config = dict(
    num_hidden_layers=15,
    hidden_size=512,
    num_attention_heads=4,
    num_key_value_heads=4,
    head_dim=128,
    intermediate_size=2048,
    vocab_size=20747,
    hidden_act='tanh_gelu',
    norm='layernorm',
    norm_place='pre',
    norm_eps=1e-05,
    positions='rope',
    rope_theta=100000.0,
    rope_fraction=0.5,
    qk_norm=False,
    attn_scale=0.0884,
    bias='none',
    tie_word_embeddings=False,
    parallel_block=True,
    init='trunc',
    init_std_qkv=0.0353,
    init_std_o=0.00644,
    init_std_up=0.0353,
    init_std_down=0.00644,
    optimizer='adamw',
    learning_rate=0.000828,
    beta1=0.9,
    beta2=0.95,
    weight_decay=0.12,
    lr_head=0.00456,
    max_grad_norm=2.0,
    warmup_steps=253,
    schedule='wsd',
    decay_fraction=1.0,
    decay_shape='linear',
    final_lr_fraction=0.0,
    batch_tokens=131072,
    max_seq_len=1024,
    doc_mask=False,
    train_tokens=940800000,
    max_steps=7178,
    dataset='wikipedia_en',
)
Each number is 50 + 15 x the weight over its row's rms, rounded and kept within 0 to 99. Layers, rows and columns count from 0. The size before them is the row's rms in percent of the matrix's.

# layer 8 MLP up, 2048x512, rms 0.0479, rows 534-539, columns 384-511
106:49 55 37 46 29 36 50 56 46 46 59 73 41 75 42 58 32 57 45 52 65 36 53 56 50 55 56 49 32 50 68 48 36 56 47 53 52 30 53 39 54 42 42 39 77 31 60 48 46 61 24 27 45 66 62 23 45 57 46 34 35 50 43 77 73 21 51 35 49 42 48 50 38 46 47 40 67 63 35 73 35 78 56 54 40 60 86 49 44 75 34 42 63 24 45 50 84 73 36 34 41 56 27 32 25 53 56 52 54 53 75 36 37 58 52 27 42 41 53 56 35 66 67 31 67 40 62 45
106:33 97 65 59 36 60 61 68 58 49 57 66 22 47 64 67 22 51 70 53 36 41 50 46 38 41 63 70 47 55 32 43 54 70 45 46 60 78 53 39 32 58 40 46 31 39 48 05 64 48 35 43 60 34 28 32 41 26 73 44 37 86 63 44 41 52 38 42 48 59 46 79 51 36 50 56 60 48 49 40 51 17 26 50 25 55 61 75 61 11 34 37 39 32 58 33 66 51 48 17 43 40 18 40 44 75 63 69 36 61 43 53 58 68 46 41 51 57 64 58 55 32 45 51 61 43 80 68
097:61 19 17 53 77 56 58 48 59 58 57 41 49 45 68 22 61 23 49 40 64 75 88 47 46 54 63 22 45 45 58 75 58 31 35 44 62 71 49 50 43 81 46 50 46 46 52 48 54 41 45 31 66 51 41 52 58 64 39 54 45 57 44 54 57 26 54 83 54 65 39 41 47 70 56 40 72 28 44 66 49 52 67 51 26 68 65 47 61 60 21 77 47 71 85 14 41 32 36 86 23 56 62 72 48 42 32 62 50 44 35 39 54 57 44 75 60 43 60 90 61 41 44 39 65 50 63 49
089:44 33 31 37 22 37 50 48 42 25 84 55 70 34 55 35 76 41 61 32 43 74 58 44 38 42 58 25 65 35 53 69 59 57 25 73 54 75 53 59 52 40 45 47 39 34 43 45 57 45 49 44 59 54 33 35 22 30 13 60 21 82 63 47 49 65 61 28 26 61 42 59 41 49 35 67 72 37 47 39 51 66 47 36 51 62 28 38 41 57 36 65 58 66 71 26 53 40 53 46 56 69 61 68 52 63 41 57 50 26 60 36 36 54 66 55 68 77 58 60 74 82 49 55 45 56 54 71
096:27 65 63 34 24 63 45 48 52 53 73 39 58 33 54 48 66 47 40 53 46 41 35 40 75 67 57 50 49 67 53 55 48 52 40 53 63 34 37 29 54 61 45 47 56 56 64 57 93 36 77 93 55 51 35 49 44 45 33 35 61 36 57 58 47 50 54 55 55 47 39 62 38 38 66 46 65 67 41 71 63 60 57 44 62 21 55 48 46 80 34 25 71 37 54 50 60 56 46 62 57 58 60 20 69 12 49 32 65 35 57 30 61 66 53 41 63 29 66 45 97 54 49 44 43 48 63 55
096:72 32 19 70 59 65 41 43 40 31 58 49 84 34 40 20 50 45 24 70 62 41 48 57 35 42 41 50 42 79 73 48 33 24 34 38 52 47 80 29 54 70 49 56 46 46 57 59 64 31 44 46 43 57 31 58 54 57 46 34 52 73 58 32 56 36 55 39 47 57 80 15 43 47 38 62 60 45 80 61 28 57 74 38 60 40 52 60 58 61 37 67 65 54 80 31 52 65 73 75 31 62 63 52 88 60 55 45 22 40 27 37 72 52 43 65 71 45 42 80 30 32 20 72 25 67 47 66
# layer 8 MLP down (transposed), 2048x512, rms 0.0352, rows 534-538, columns 384-511
103:21 40 81 52 50 56 39 52 57 74 47 27 37 70 41 43 65 19 41 51 89 42 50 32 29 58 70 46 42 62 70 75 21 53 16 55 54 32 77 62 48 54 38 56 26 66 77 85 84 49 62 61 37 63 39 57 35 67 26 36 45 45 32 22 46 40 60 45 65 35 58 31 48 38 31 86 65 32 42 65 31 52 62 66 53 56 71 28 52 35 62 52 32 66 53 57 58 33 50 63 54 32 65 31 53 72 54 41 32 37 31 29 33 52 45 54 50 37 35 60 20 62 62 34 38 63 14 46
104:58 41 61 80 27 38 84 51 43 50 06 43 60 68 79 32 32 57 51 44 54 57 60 37 35 62 60 78 52 70 44 30 64 45 68 55 60 48 70 36 63 67 58 36 36 40 66 27 66 39 45 35 29 32 64 43 80 37 55 49 32 47 52 51 72 15 42 49 69 38 43 74 59 57 68 17 95 55 37 34 42 38 33 41 54 41 55 47 77 35 33 62 51 58 35 26 46 44 82 55 48 44 72 46 48 73 39 74 38 77 42 24 66 54 35 30 34 58 42 51 26 36 58 65 37 38 40 59
099:29 44 47 84 14 29 46 37 36 64 25 53 54 48 66 57 53 50 35 60 58 37 25 52 73 55 64 66 66 48 65 62 56 62 59 72 25 26 37 31 42 32 41 43 54 78 48 30 46 72 31 58 57 45 66 46 20 56 70 55 57 39 38 79 36 61 49 31 83 33 55 80 48 33 35 65 65 65 64 70 36 50 38 42 71 44 35 59 38 42 76 33 55 54 28 69 58 56 70 36 43 50 13 18 53 69 67 55 40 52 63 44 53 44 32 53 22 26 43 18 31 50 62 61 48 45 14 58
088:59 62 55 78 55 33 36 44 24 62 53 25 23 44 65 55 35 38 52 49 51 43 51 50 40 47 21 43 59 38 42 24 40 59 70 38 58 14 52 31 56 50 67 43 79 53 61 82 61 36 60 50 43 40 36 39 75 75 78 50 75 24 63 68 18 45 69 62 87 57 49 34 43 54 30 50 78 69 27 44 76 56 47 64 40 53 81 52 46 59 64 59 31 39 33 82 56 36 48 46 35 55 56 57 56 34 53 45 47 40 35 49 36 60 43 29 47 37 45 51 34 41 51 65 73 55 58 42
103:71 59 78 72 60 37 44 44 23 37 03 42 38 59 38 63 39 80 47 40 58 48 62 84 76 28 38 23 54 54 46 49 64 68 55 40 45 62 35 71 47 49 55 76 45 77 50 63 58 53 52 62 52 70 33 49 26 15 53 30 53 68 40 46 11 22 25 57 62 62 51 40 71 49 25 47 82 49 36 52 57 22 68 68 43 66 48 53 65 54 50 49 39 55 33 88 56 43 34 21 65 41 31 50 29 64 84 40 26 43 24 69 49 37 48 70 72 36 63 40 38 53 29 47 81 48 54 44